Each number is 500 + 50 x the weight over its row's rms, rounded and kept within 0 to 999. Layers, rows and columns count from 0. Numbers have three digits each. The size before them is the row's rms in percent of the matrix's.

# layer 8 attention key, 384x384, rms 0.0395, rows 0-108, columns 128-255
080:545455480441484549506606540504483510517467524469472568513614457505538456509462471485433535472591506470544404514455449392510499510418569511518469433567556465557498439542525488533419492418476545455522557598558609475484543488494584459468527457539506494646495577500531497522518564506407507626456527573552541562476486425530549554514403498519521550392563530418448469554500490473487490450507
089:382503511490466469524590510499529463472504530488499487527531400525493358531536488416469492461428555404573569480452498495433572527484534484492376430521480465511490418497527523592523513478513490543561524505539506479484401518458416487536456554464451540370590569512523510481391515556337437568415526528432509506566460445503487575535495434595454507500560455518495505490519502423427574511593
086:518506439527490511544452532486504505440514483509486513535475578514508420488540441477526432493522506523524637530544439530468515453520450501500488543457475491491547516488535530565528510518503493442499439556509656636498480441503501476490485591536466490346505559448403520444528528437463525614528473509513502458435499599418457535513496517564568441524508548442484523625459470546436515546540
089:446526506511546507520486453414515563370475537544535466507515514506450532489479504625513601519475421471714652502445445512505557504411479495541468470492471444544520492543561470436445532524522439491522447493473427577498526528550587508482537436522501549551470518504462514459467424540519493460546480422502507528558486514419395475471504569522420445479506590381603440565501466472456455549537
087:562520546484498506492445445485454537550460486498508629537492488502483483348432469554450617413607429558659527572473608452498449482438530495509556371458481484562462532437496468469487472474466450550483538537537519453511472537483549491485485469547493466690516545481527540511491528461490577445509503462461526564572505521560502579478497568524463509585548552474462525529564458447566527504454
085:504467488462507412522551396500566447542503475505513554435527452494561462539406584557601435444393544475592511509500459437512431535395540558404414430508461523584469565538516524517505457515525447419489492415491395516492534471496473425554476516454514501453442564529517496466491496505521537522479513439424470461453469422459457531522514490588513491534560520510490483508446499483454537546506
085:503564497391569503522483383493397492502519517477514409468454445483439509549452522522516470432472501578518547537542525531518430451482392488540415495478474456556522541526518529520510550487470472523506542510473444500563411468472504559493511597397470495467494508504524510483496517504485535502558544484465534536556454484467424451537560404488567362532460502571455503494558431510455455551516
087:544438484518447509499545470482453516410495435491526502458495580488417548473547453439580507545423492491485431472482542557498563554476528426552545567518506405461492517561460530429517470482492488507534520529521447512410528493507540477544530494536533503526499495438516549487507493483503578481543488532599531454531485477427488436592635507512545447541600447474452534396523464456474514528495
087:523436505459435517502543469450588480486498529505532563517494482509434429535409526448539441487642511524534599397573419550470503549512557586543499481591493462461519532550474543456550524570413432475476452537509576549476553461474429488468643489482449497530484523596446491567511478407418457583417579476435550484503570473509533462459609500548462490522517440382489518478468542502435458529463
084:487516494504441454485511539530475502477502449501463436478430595482562537592444471422444468504437470504441503471482556559524465473572546509544561468534635435446452536485616512505506424543464563481476564537475430441565516501504466506489511533538549531525538519584510548511481516528461515448430555537413516480391597478511562514557461500497514545518393472471375522505481519421446566507432
084:489494557571461475498600512505580575513483465409433398460554460519488577513584546485424461486440465535429427520491517554496537501567477575532553487523512558416484566508409453546483517520637495484580419443435475488519466560460408458525577522535505479468499487582485503511437522419533547518517540475530480467492517509521454461452518502533546614526600497546521545448494515477565466490429
086:560482573538531556533520531524498559599526496466503443506454534492449608597522508472493451505386525489327444522566543522572586501528458533542478538468497544490521522535527573475540517520519467405462518524431477578505517541452491494476492502403465513545547429575485585512482528443494507439532516536530525493520489445520491484502503438418544472467487475491505550463594482488485427503504
083:514537508425521490580548516407475517512480506418486478578457530522568445513515658466394495461419487511515547550592609484501492489472555510524518547541531464392545554528523498567539479443562488490495459439493438473564474454474487486543529462462573500414604567511571469462530510402582418542460500462355504551496506478453431496479419490465515553501538506474376515489503513507474550465459
082:471467490550508445477497507458620468467519498450542547519411490578431492443553583463461599485515504466503512449432500444453492463463502448511457511517479439520496511526515470488481495491507528544554593555453647634488528507458454415487482427511483538529539429526535608551442404450519545599427493566408540421568472464513559536553561509631369503564488471469481478550477508552500443477488
088:519500497550543495524569494457482498486510482429491453523576542479485432598492590437483614439385468459541415532431577500579580524470501459468483485455479522486543540482576529443502455384541462555485517576578463505502526493514594444476407478534437506583493495571501444488504574496540621494421402487519382545477537476465533504457510585504430433443514484455534520480487508511492491412598
081:468525504526499464531490476581480510491498421539484515515523478532477545507406559298519511446465448513390418557510631454541443533548506571470536553475522494554484604493440454593446484447468541485510571471452580464493582486510444383472602508515512458586489410513495497527578536457501499555479442578598462552380416450495454542560538589503490510481489473538485506506468512519533552528506
081:517456525465505504489524517505527449507545521484525418489550510451460580462498501450487483468439534462343356518499501427563494504514379523534547514533541598411492526560406543547517509491575534531596512507520390492484475497464573502496511487559510455481418410556505501536496500436461497522485416473556506559456538502440565526519425440390554599421554520626473512443442504445596445467496
096:520482512463524520472531563553569476521525531452522488487554602555501519567492609449458444530564550448339470462544372447508608443501446500467475570504532636434546520482476549526556468485513509407462551520458493481538500552487356510524505458490521432308472436468478507584513448490486505558420440539554503500492468523496524463567561526458471563536428458489556486510446535534531478472458
085:468449521481569468505404431518493434521471552531499521472486493473514555482444463496501486469627424523568649546539339522509602543510508457577493476521464432531512482516495512521429483587497469475499503541514637534544522577477594539469451524440462459505549474472550541519495458554446436432529524553519496465515482510542444556531491501566514475533448562510448523522514511464521568471565
079:424515509441598519538437479498493529465541493558543400546421504531523495511524461498503494498641504480594648509498355483505485469471516436385519459444547463503537495505553448475534432546438480511568513500396560528516465478524598555496471521527550432433525478501516607420488551481466454449562520510531493501642464499464597539438481445467594446581562487550540501540569482548499539508579
086:450425555494515560507423484476545443513489528511524514488477485418485473494569563573436453584522563524569597460537383506509506490479498466529570495529481498454481500550547572423511471446523447552573396558557401562512424476557560462506429557472453501474510589420452520540504496483446559419510523527470466458522614485470493534516577424444508382485589526475551532523486401482464524467523
082:409560506463509409537499513530553436496504467455500564502458497504530452552484491458556439515599477467591572476563418513507543516579501492415461458527559501529591524562490489460474569529474449473472453437495576543548522533462522502532503503494578548440554500527428466546463490470492527538497512461402429442532551498476559408474467522641503550507444503528499505600478573455485559502613
087:559523564593427373452453418556480444457492463526367567436494412527511457532580434506508441455358517500554503492483597417506428444605537387532460538486452476540475587458545541488554519493504536533549458499483475565500526475564469468450425457448507455526490439484420571548528603494488451466430523474485424454555394469489492510519583491621501471601501568436607464610530430532445489562530
079:488544478518494450565486472495484461445481517554544547542437503501439485432490446571559521503617527560612543508454411500489462484513449546507490478502467399569494454477488481481453537486471504507435455505515554567458496526474598530555504544463514484569470518488381532467436487486393530478630542529487491510502490555458461550618567516502449471551496484512547491562518491515489558527541
085:553505530500411465421429507473498553490460538543460519460542435436599625526502449531478516455380417563549538499483703493509427513490516530503446525522559412450453447529464542426642579446470496526590517548514441467450538440475472510451499519413417502622510591524536492502464644414531503507486490468525478527449481460501511417428437513426426441550640560398462527456572500422488520495466
086:517632489548525377469463576563525498530558458428456442515548555500516570474469571428546533594436456428462376433459410470487457519544490482484489534439508631535506512530533470487521512511508433463476521527478420515478433532437498490483508506476552481480543472450492499587494484563532381472470490531546533513527522428454554483518393433487579495505416482538505484496417510428513563557469
090:463540408502485464565473561493464517579479565448472516474548512564491482524529526490575419446452506467543474404486613481479540529510603517558456455517507641469462479509511554543534496485524478438449408498488427599568313506489471467522401359499454482451605558571464477487438430440487469467564549442501507482506560545499561523419418519523496480553429434432548566495571499455506515515516
088:508517486457509477387536551468418577501541411507462518549520556538509556454544482550505438540448519517469422497571559510503448481525497568455433589508513493511497561532524563499424528506532526439481565511523487488501562510505489483530513481595533537524469590506553481508590396535524600530473599359526463524410530479473493487556512473493439487427549445565544562367412511452596467539432
084:436502489468506506584492470480499469569536487545508545492451529530507434470428499489550513534445502504518596496478449548476522501469519530516484377487412390532529480471548517466479540508523437550464419468553536530488534475512621622492465489504566525579499478436503443513479452527446515494515487457501490479525452445543533465479501502448450451554510457513490450596603442425505542501494
084:399485490561479540475439422631440490457450494510565480511476397498523486480516435529544566510331540504467457536450566464453543541530430622512453472463528445516405499480448496427443488559473559514470455448472368502508469507421544516441555532555458412408492473541405365443439465519462460441529541538528522514492448547505458680555535477452469481484543442466498531430558538472535554521510
082:513496574533591488545474458429514526453502483491472429407549470500550444553527442535530477498325506412500471482529795464504482504462485519465472476512463551483473539547518562534508485499526551480536565495487292461475491450461442475500423457471558494498511576394467548529482446468530509555489477476491532494535506510456567428432573527579492580573542476494469499462510535499533475515456
076:545552590468484488474473432423446532424544493454501441511563542559542567527543489408463523474368510525506450403462572526575530523529456448471525512491502510480541563499485495554506452529500497437497546418498466575525514444560424453508474512491553510465449561574459434503524531470540492486502476501463444511475472531440499492502523578552587591394481483507498536478460528515450506490535
091:518490451496524457497519454520519517518466511516491522622492499500511498429514558447569556502635512472441484458480419501417418524535571487519491486537596483537571501497496411514515524500542490513471456456529586444483526442463595579465500490550410462552490480540470428492515496561468534582377492513561506494513522556517473485439562411482544515342522481589612492505501551571545533455480
089:467541533556489488478477602490511485475459512577483443589511492488550497544575406454537538451378525502550484528524477500523484537439577504519532509543538594466610572525439442437497532493478553511450475496589329465452481502530494443518406499504458574453460498475467478492504477465477473492516493487501512437581493496567539534442416439430534503503383519499566509565477514567519521459570
087:541545524529465504503467575498542582602555466538429526459531587571438533523463498517468536480605455489499521494506458509546443456484492526455483488470517421469475561483495534531502587461567475550519565531463620518488525489461511535473452454482532499691456536557496502528460533515546438445526525446472455483503447414467555476499366545602553537455462654543401469510478530551516554417499
084:507471509447464495487500480409528446528549486525445571474460535528544543531411513502579512519567431555491511409466453440524489449438470468536537409560587587483495509576491588393516522519549489532500474381563470531472616495532513470520553486538436496646506379466550462540465588465506456546494450463559580547566517461530561449483428499407523516559529546526573475435541403545516516490527
087:522530550383575441403443437496520576481403476485524521565464415496472549535468494458529580544490484518541530505463630568450455488441525519498511605504541511579501538530436385474500497490536407470454409537535530498484506470474490393421422533500515529542518553458462463480483470503526506514426568523511598492583519516512536589524504448507482473415588463538531502536407531471551525514485
079:554542570533492482545555415560507553469558494467480561610508492421570418461424486465443566447452538572522473456506542457502488511482559412573531499549460540512575530484484480518462438536598592469469506569480547494470450487575486378508412512481548519585398525497591389415509498476550414492513473450572564455438516495506441519553545534580527546489544482527540446429485444496481422452579
080:476539445552482617541524490421500548547547536474522549452477535488447567527527541457502521539351580514498433455493548585519447546508530509512488530511535516415499498484489511490534497574512510544467521478473316493577536480516485464428539507490497517483565453550486497451482485537543443377590533498448450499497542482491455510400445414444564510475519320455419556440546465508524573511505
083:568494486527532424513453427517508447567522527476568616462494504607578461480513476429443483502636502468581603495583474518471511443536516500486494450437467382477568461532435541514480471514519487533541482507517614551529486524472560487486478486431516463470492509513518458485506535483491471481422521470412514567532477492586482510538509552601419394619506497559453513577497467504482541495549
085:505500457575476435525563517409554490509454513539521534530495508478521471523467457502484600486524477468510566472559455522477523529453530431395467461450512369560501488502540548533537499518530510486613481582543438561547436510498534527447511480490598469459435510530397585484539570411531455455410422581569506540462507448514480470535512483532591479621489490411480435532480481526426482441523
091:532536549533617456536422498513520530534511491501580514491475509480460518551461530458482448476434527451579635566505446537473459482526538386434489475551458499594519451448503389517525529536482491464415543529555551477585491539486491485581455464486491457568535473462517550508498545458588502475424426563472401477556492550437442499483495458535525445595407558581553457632441530531522510511498
086:496509364511542475515482521513553477553495434651512556501465513494453503464491489568482506520546480568475461508498441469447480505449492398573461472499480506551555502447531476473483499517472503545477505522551548566491513425480521496543471511447465540437429372480470494551499524531510548522632470442526462424513492466409466450436544498452548510583527501529540403428479446445470457516455
087:452495532511464507484409603481477443480455475493423441470453467529462453407450480526539480551491491545549528575568515537458529538586541465465534545540437481519540526468521429510470548469540557531424430511502587496448521508483464521480455495501575476457540538474529515484549514547376539358524500516488473516517483505492444442608492528634488503445470479543477528587603526494495510440544
088:517524575470515482453468575525438493572595574485562498389459570474532439507492393527526471570424500485453425498572500543542564480510496511463500499438472441361522522556485549531629517498660460483544479498472425468467627483532459563484469520500547458531490500596410496532490482446485484518561495499480487509484572520504486565452620543481568506514515398520527474459478490606505394518496
075:559459578511453516448596512565541496495454508498469450486518514531466502468455538488513487474478469446510470474480669538549500479542467494488521516514519631491467510445467486484528490498529481495463424520576452481503472490473468390449561387471456459465550468518509432555453431445490524632461503449460470479484467526486447462419563495491427622493607491417480489542522550453533501463490
086:478545431417548496516512538491506405532606440493522496447422531497579519470522641544496556461495577483515433583469528552456493517541480527489534391479492481542451539528513576512437513490477519484512335520510525494536489515553489400485395510536584567346447496512512486439424575518521488457499557552458508543497554425522524518511540386475494493412477385480444474572483470499525516530530
075:443504533436477480469539520504580542541489430450545533476535493513505466543389631524518486516380514461538474515504621510506523522486540490483570506500560473489566540419541505496495478557547489460527481444490420510528489474499464524547600462535504575484537469535492461521531517567569581571435489456474476558456504463542501513490525520537433603584602405442490496501464462442518566512520
089:530453441507525497538445451508514487559469502520445454514510483547471508537465517491535463472448500548406473542539368501539478541528542489491482436531485615477500459466549563521509530505524523507486448425472449467537531534489467539532470477486504470171498502533559548543537519487498566501492489538494451472488487524483535519464438452475497455546405464510521448490475471488453513496493
084:481531470539522460551449451492386497509563495453573463506456484449492430556497538467483431515636537507461478527527413579508444505488474558470506475492444495536505514499535450441432522542418573544481492556473611460478547552465456482473564523530577580377485534503529563462571500438497565385438511423472421478462587513474472505485537435519445483464475476541513614452452477575490505507517
090:449541526526495537482517524556505465452535460482486544468498535501634452476548397569501526465519529428493480506479608430580467437502535477461471512490483462444536501471581537487443481508442467559435603554519493495475510503545559552467487507486500448679501488503512399466502537588568600424524519454474508512520459521559510572505600479472457436517462501496594455475679502464488489510559
087:477501516460584414484398549499498438414468490536497569503462511557479442458465528598551419524540493513582587497537438479493499475512493427530577525504447537499509540507521435541476518581515472602463544417430517557554511484535536473477571499516470576503506513510548479500484355526559556502540515501439575405561537583489413528492480465605511477546482456480486462541519452564510386487541
089:423539496516545548513474522461461483496425569484452508512512463497514410484509504619489501489361474526522610534559660460516475526495487488567505430565514535503527434532410446489432537539464481507515502458468380530465475462482550589578592459524449593590449465438536529423446433504478525411552540560466548509523505511559467518496495448400568524424423475495406453466572452459526478504471
087:501571499474541495510535494577544550434448506575403505493491440441474513409473408587479538455636481440565639512442492467471551451456454483435522482487527506577526442458502467422507555507478451524489408538474611511542444494490620488472545502505537503616480446416388529531437552457441458484510508578548495423548478468481466575531507527542442507589557665399479498532601434524518487513563
080:570506443469445582471509522447438543621470522458475485497522477537568553416562507465484536521416452526442396469522477498521547544491481463474510440529613530454489564515440595513464532501566533509567495480558361374540529494459471611519530532550488450468453525578466502522528509495462468490494468468585500479517458453556503507380439524421571529489486543461497462376496521474501518499514
080:491516508557450557444533571498515495571516500458526460492461575502481574556484506541523507515435480516413346425545560485463444524503515460483555517544512562422526470437508596444494543550491575497370499535513398484495455433528470519493403424515521596453509529443511525547524433501522472438506485518560476514530513492562532528458490471472443613443473409497565476454394495531468469472419
091:497547517500566587505422556441452499509454484564537520406523539559513604476461427445493495472375567609476565517534418480491534498431541433416495504513457527507493502413521571451473543466561523509465551511501517461483435523551449466509435458437514379373497437519527513535575487575502471455533441550400508464506497486515487524484466547480510424509488508485572486540592476455468529498502
089:498483448545532536522447513479411522511470444527551441540416481516546561495539404624481463516455498487565517503491482445481359549430504516502437463489469518576434573475513439451563529440447530423503603527440543469405484509498560599565500533482501532457484628444530551511469539555443474523547521515533530501616507595440513474447405424466493534515429572495521486458562511545439479519568
097:630479457502537583512453521583577528507437405550527417460504493489517501449521491468394520501558519552573491494447479449439560587487510456388501524547462499531482478536482421475456551476458544477525518570510584447408500537460441477500550578510461475498571480543485491522458453553464563516493495510534597424505505477561397556539516499453580581525481550428542512496500452514510498479541
087:552563441430461374487484472414498518417395540536520491495534520511485528425484579473468531512590459464552569427523501498542566526532639406539448549531518471532556453476580582482514491496555487588513446476564550493528501452473504526470535502418438561438506494604487462506542479546511519513398534502409531542465435484526496437589578444544494496522579412464488478464494419463516501469487
088:498527534559500467485499489455447447517565482509500457557356464536544471518491566486483546438426446500459427356518474514575447422567465508555501590457519562420486551522427622572548467509507524521461539449429374476546515466470442507415510513493437520561517555531506547558438416473513406536437520515424480514610424457536593524459571450517478518538435475505555532414479561459437543423561
071:474589517541420521489525456513422525429502534513514544444500492403464533455505401504536494531557534462449524486455366452497482508517530534520529467415423474488451535477481499502413521467452519495433429524492567522456465475465546482504472450542543512396463532506501534443592504601575552485507536518447430492472440521542422478608539483532412479460446452554540542550493504448533489499458
086:443493423513508481475479414505428512560489558442548522519477515489498476453506518532537564514593596483558618509501412459555552485466515475475525534526547475568444563545553448504440519460428495482480400524515554546513466508493474445408529582545489449640500527496483434468478464521523493469513515459445497484497598513529486526548535574586522455524431480489451540524408507502534552501448
089:571387476504557482413560513539461471506504465582473561450497559547543481506444458511478503419539477546623550468559601501442577485472637458508475509515500438475509494440452590505547497478473460500451498475556469426530466542576521424499452497442450440555576463592525527451575534503578513560564548434424516472462497477444484397499469500605541483563571502395555570527550528530443536482533
087:594429456493503504465511517613530513464483430488485467479483482430515562478573520620477529538471498565576608480455538482548462511509415544473563492580442472486424510444516497447463429507555483529455466506562540492481456534500537473521456456510395457525499482558505507487508583535473591434514536518527523450446482493478403539516510485429576477493463449472457455448565537424493540553570
081:496494491420495555430509512492591623578462449554528508528533431475467491528467561450463556455435453591425518507519676480532461527514524455474511501467540609455538559502461510477508441500480517532536500458552408525472523483522450419493556496511395506480460528551552512460504541450537523593481484492415470551442483487547468503395553491504477552459511462495470459505503495562599543471463
093:491450441493463539491538446489636507509540482569601579500471531482477574539451539478536531494590449475478469514493547510477545498449544548528480437415554442526534513581574569512536478531511474560583562599465536501516476510390448470543579517466465514499479504529505515502515519412425486552417610457493522492430499503502567416405513459474495543511577475456434515447468525461466585435520
089:474516514563512537474489450482580491503450489524444546516444470545503532592479546463501505478680492457453583522578335524513503500516517557437512499545493529452501492444453460530491494502493465547464473461550656523465482541504427468516541473461566545267602454534511495462509496521573519477482531520469443602518466590524429522501478476428461521599446481571530471569535582453491528511480
084:555395617507480476493514514613500452466495525418446511496497503453552550561516471464465496500591442514408566452475476505466532459572406508410490585485470538508459494509486534491592500482470524515568538555390497416547527562486514438509577465561486518511576294563514494496559550454567552466436469550603563471455515401443557458495467492508540513604548488426591534499456482538460504569499
084:480490513519563490557458503483410482507575483587514524473510550409560504582473404556492574481496533501517553522459453453537565453506584432473502462535541527505502486563521509483504492426508477537489501533523464500504481478485574542461448523555519466465508524502452583465470501606504444333494481512437531413545479500474560572535453474530592379478507472520571487515514484512472483419567
083:412504493525483518536474522522482466473531482581528568503364524500531559408402517618562592553628549600567497467481350499539528548493502536460472515538424547445530565514529550456484480487527463573445411461445500432514570458487478517554483476489538529345520509526529492495525531551520479407475507500509459485527477448488471500519474411526436458582457445510568462467446488460536442537574
077:558485532533471582560496478547535505516536525496516413501469510582528518511502475479461507470263482481461503512518691532504536453530510495402451520469490431458489528500521503571510485501506486524503560475464361501541478480458449587560580518440532461593471547595482452521465463487491520523469487484475593547437550487476525415516432554537464535527490518520483504471493516456532493476462
085:443493530542437495493397434518469442463494448484512537514470475424519421483425408639455525521499520511537570516446553425565537436476523551474439470528472484544471546466492467493470564496465459536433477567486542546515586558508515513510504483471513586644442523482497475417516424490524539438509520451462458465529445514493435523606397454538580502543530503511557443529595535467505555525497
081:509470496576528451502441499478524429505503378480536594485554494490531441418502526511602474433495519500486486589491582438487451514519508537567488396463501452656461544470496474521569473475452502509432562499528526561527476520491528510555445524502443484437528416391411512520461571499485447492495636554447433527467479498567522559513642459457493437503495468448531467527570493487440455535499
089:352454507493492543508435444522531514472558524554522478554488471483524437454522489518486558459414420488587529538464497617479432432565522524423507512506515520537479517532536461530474604493515506591506453374480475479462607507490505473512530464537493488515408496527480585440583498365476507465478522447467463455574502516568512522545416564565474499497484490458529476507511493558515521557561
086:549489511515518521520461511462507529510503593548458573581492524478538530500589477492578466549416513517460448481478479603540533558512479477609478456521474495429526457595479459462492464503570489428589455520452525507500430497506539533509561494566509458482474499580452476486488522514396420639491518513526588633436561506449542545491482525389552581453554556512537507448416470522509445481412
082:369540480534538449523441522469435487479492539499541526500454446455413447496448441543527397525514498560574604508556436514510494508524477440529457465545467444560478431574506429504490545463515490535492503472508624536450404451542547641499543543509463549512448562487520536389542398556446482448619485534474582450478516549589406505513570476511492410501447571545524496499546477543491480547517
087:491467473443461579490536465543571614480517596507518431580530478597416500419494606491515490473456446572429495485474495462450576466466520465533506457512510585556460505494515547534525509544545543545481543504461499459489435489455420437498506441552466470394494369542592378485503473432380529520443509469397512433605465511525599515535423557546469501501562437425436517451461520512477495478527
092:561541478577501521538394525497492514516428540514517535523533499497545470487487531525511553502393441495583494522520578518521464553484528532458429516441486579521499502488564492523500517467557391575422537528499475455483436579477545483457574532505463456517490538615499465507432521455623435435402456422406543442498572558473599495387491536564553422501457566573535442485577433500528481524587
085:525480468474525560472379452550535422517514549559514542514483508480522400545456415532549547464312434461555579557447548468396491477522501524464428425502523523564539460475554519462533522493472452490477458577502369560553454455475497474541534533455388474515519532520488468460577532493442402483498525545415561411506482526488383550502497418500485445529434499449477433576562545535445573517429
080:449515450503497437573513475463489582446515439536543505498468446516510511456542426426551523531598576490559573539501438480460438531529468539430513560450456412586532425481471399524499476432509502452468484541453639562477424518499481498526545528503510526489517524482449478481511493574575556411651486468488517453563496518496449525594501479566479445572393450570412492534504528467472590526507
087:492480416425521497590476498578486538557553550415504515552508525564513475519493559413481535449469425547532490513483604520513492445563565551471510436460508430492496478447517553565515469541489489544453511487449569471558461520417506431524601468459440517467511406497571525539491480435601389313440543502363447516355488535455416514478446556579536470444388476526414458509537517491524600487447
090:471552500496409497455446484512503462485490596476501497506521350495448494439512449469502507480473498482487424547469538523481412581490512489594505471453478502510433466496544381542395484562482446477509494541523385581412471416536506502567537537512434528515555592466471483592451447476465545454444555520512527568456557524470561482525515437496476450525588573539402536576487508518505404492462
083:534478534495532459587458523505525506459448481533469463492512418469498604457533527531469494533349458574377458542486659467522490509492470465520541510471513675511510533463488490498509546507435523446560486484508440480566586516460417412467432461512529435483469438453545538552531530446436493462522485554568514432544466484465475526455500482455559518533531487516565570525493479468536503477509
085:479458586501490485498481510519514436427471447565538523480437562471512452446545527580495542497563505548637631553456508554517478436500517534555559509444519402545465475471505440521523466507473505486475588488525602577525487572621559410510463504477499509673526549442458519458560502484522484416501499518374529483467499557482337528587574503548432481530466489473497486565501530479489478515491
082:444512531429578476493478492555513436484504567417452505537565553537489457640529532378564440518484467377506487457471528568529459479517469550525554501537486533451479492504462510447533497555537504492519560488520528614523409476484442482474492448429478478473525500533386525479375418521509433522480514486491506467499536531528477538554499501564537530481429498451420510523416506517490615458522
088:488509508512523473478538469509563491648494559427480441504544532452487511466448510482597556418549412426490467458429522586570472543460488523530540489516522629409457513554479485447475487549409470531504433452457365503486477581431528434457571477472500587497438464600489529487487473455555453482501510532486513567485585520428510472458464454491571621514545637489421490484506460495548512500444
089:479422419450480508523472510557428472479496452556476523495499454492480524510524504521434481558464473634548492574487534502512636473485471449377457516540502415425449540570508517539475461513557542533454508572489525537542447485526469547542480493492533457593484546530496509389585475490435476470518552430535464477552468458385411495576495529529537447501493512526494516425590471490488507516442
087:522428563495388505489460508463588421514574505556437552454484582521479437544466544485595487557531469505533577563565464523537517453485523473494493519465471453518414549533560489581438481448417424490584535541494528498534485492511622480475518551438501478411507500411471574477539601486422524549462517526404438571486518427439605462568494507539426469461481500458427507497469452526460509542451
086:440526523532436454470494496536578420413488455529376429479500488471494512481517516452564540535453559457512628560583468534418614420510504547520513568478396503505514496503455448526546520541372456564488426495574552511480466547529467447482507539475562415468523421419510487499454464552435569482581574500461507483557492459453345482553494467473478485511416576577545479569510498495496460544551
084:512546408508510514490478516510498520463545503519482505537535551454552527492524391498467507454500428576508478547453405421488548509438527399446533509483485468502502490482422534472472533512466498475498483540504487512492457457524567487516408544438544451589442573514573551543569558575438485511529567512417445437468445442452514443480478536566502534493412615503491543436534558479499568491474
094:437480554560447498463563497522580522508577524533508477543535514579492458495536605438446496543446563445487430496515538485512399506494466525473542539506539530383453560475422496570486512508439469499518415486468428491462477518466423463528558479570522535368496465595527483548437549478621507545418503471438483522468533471531570492489500492573463561516545483536449494513434538523535528465447
086:541482434497509556578423480504427433487484504464469493544466491502456526562412392482454493504509502561551449571521507497488529431491519557504571499543533456510454554424471579489527555505432562541492486557486498417418461484542540534466573561467418510604535491477544475500532389580481491486569485528415430442476450541521454537449578510427467510490506513482510558520577536494430541442611
085:484514556493454481510526507507421518505466481502519532493442507505440527472520409568489463505483529490575560464526616461542465484539503489514476487475446409522502488465492444461468579499487521519495553521502562544507487499467588497490514516520514453740514480431455525563518492535480496395499480552451384512507468544491386484526629558516482432479450531509554502534597488521500484499486
083:491546527519455560436593532474514500485576519449510441501510540551513476482428629351497507572336502459538558493450459595535508521419502409490525444474503544416507499606484441563501430547573460463486460435440472465424492536508391458496534480469478482501530575559533518499525526373471493529489491484528552473507590559555560427488405521505465548480471583421476455529429475582504469426494
087:545561484540427512451526549507527511529573547504541471477530507581494565532453437459538539521582475514409379481487593434518504475484471492534413516429513589482498520554458539558523500572478542519495552460451467429470537464485503502488489463475534497606434545377465506588500503571544459448479475418562524532405531512544483429605435508499460555532489601539458489450488504455474515464434
088:553489412398454454492418509523492473435425430504487469546462457515506504478479555514423541457365499545504392518504701447458557456515614470515510443453640500489450509511552593526474521490504515555542506528503452444543587445566481533541427595519455549561435604620478482501460486576437509450471581515452547446469442426459526595537576496540506470466453566461444498399459478408496447478518
087:560516404557446473463505561556424519469471491481527514469543502530533516417488413578450419558315517546594549583572642512478484458536484521482438505458540434566497396492488469513514569422452554449487505517517450510502486565513503504471553532521432533449534510417415499483560508484539473445501484575521442529533490436453411422559544473530496409547458533463548433543481523504452544474461
078:470530413531444476424509436427444551376508454476482473502505564490416558454563413517611510538482496439531501533475450498507550533496475477524491506496467425569473498558544430435465446478479462502455470575579667581575564570483573540479482508500447543455497632460438429480559512564515479396550514548549524546536588461545399528488470496471409408504426454539521535573558574456559485538553
088:501568527475541412490470488468457479537499500533564504541395434458536460570529454451485470572467587450479418591529548532517447512491454514456488466492547443534515518442529397525483482549457549436567565522489535516501484532510473523491600506537479535520494512438440517518431459480509529560448593517531542544390489640522409532513563433469583596529471569436485490514414572463470456556406
084:544509532504466466530487501428447459583558468467513426494526504441562591452574429480495569475622505527477507541515475474542486502441496481579502542490530493449525458460457398500497405499567511493519429486481523458528580506521511538500509447616508475687559477467496523541496498428480464564507446458526500502507516483526513501434506545452562530462508505500515471505546409473546430459432
086:490600500461454519516444469557405497472511513546558459520466473421499492479483460571478521554598456504474445463482361495518499559507487542484454483570420565528547477548530502453476515508505497523469406486500583564530479494555496583483475507481452553332473540478522492475507488538508443444530567529488564515487516513517433475482477464473585494485463538545444574545470539529487452514511
087:491455564516485475532436393492466432428360499515480622479554473544503535482413417532557477467426464433456439493558611499444476514554468503568480502589528510478472460512530615514464511524535513491506613503485474462492492534503513477438464544451494474542424432480423470532544473536502463589511537513507492506506505453488550622462554462518505698497463507483491383534374557516416465522478
077:515583613534445462478485526550508473652508513523484493501489550536499539490501493477532419471361512486430442564519657536431514420457530544513483474455516499490452540502472474594412481478557457482547509495461475537504470569462526473522437463542575502581520489457553470502429449492458490576573472454557429503518531618491451510478499571443415521469472450579433480503551505438533501545537
086:458527531420542443509443488624554506572560515486462471534459476514514514459528501536562435463604508470552615491413366523492487526447466406532493490496464530540567581472559500573493492568433453520432406490390565439512475510490510519545478449482530525597496488469430491507485581567503468453473503496487498491621525526524509410420444465542537366565541504562469444488550528489507577518487
087:571492411468488545480512523528522503522521474583476577489482531499547520530486541440479563457644547494482478510522390479506456501490552532511513382462505526604502515507560500484476503534469411453571378404576579463483491522502519486465558519532473484296437553474504447460468504487612582513557512448408443500467429512564521508563543509429447494497536535511424445543454513540589538539479
085:526481426505575478512500476523611559422432495576535464453494370520473477569520520460411479519657499546533606500436506475422495512498479465388514583629539543492518518510515444519584523465461591528518524495498549501436470410562514537492505488507503527415480494527412534455493516546501441540485439492582471409523468512537431427429548461549469495519495545513579490522477582520488601436502
085:526518519491476515523565478541487508507557442486457483493471499488534497490420510458473520473245495503448409444489728528524516472432485499439512510539539529441465492491529576445523466484507467455488521445466356427519484545512486468463494464452496496523515491568527469519496528523544470506433470450467472502512525390475527484495462533512483547537506505464510537431470514519505556472483
094:616512483506493593561493538469447494544502500465469460493484501439492580519525485428523538499471532537360390497579490476455536525534500504574483506557454588387424503567506574437423512564477587515508489560486461452468467509513497476497512452505496481468543431421604478496497457520486410498521529498548575536508522534495525515465497466320560523461553484588472471389549450490543430462461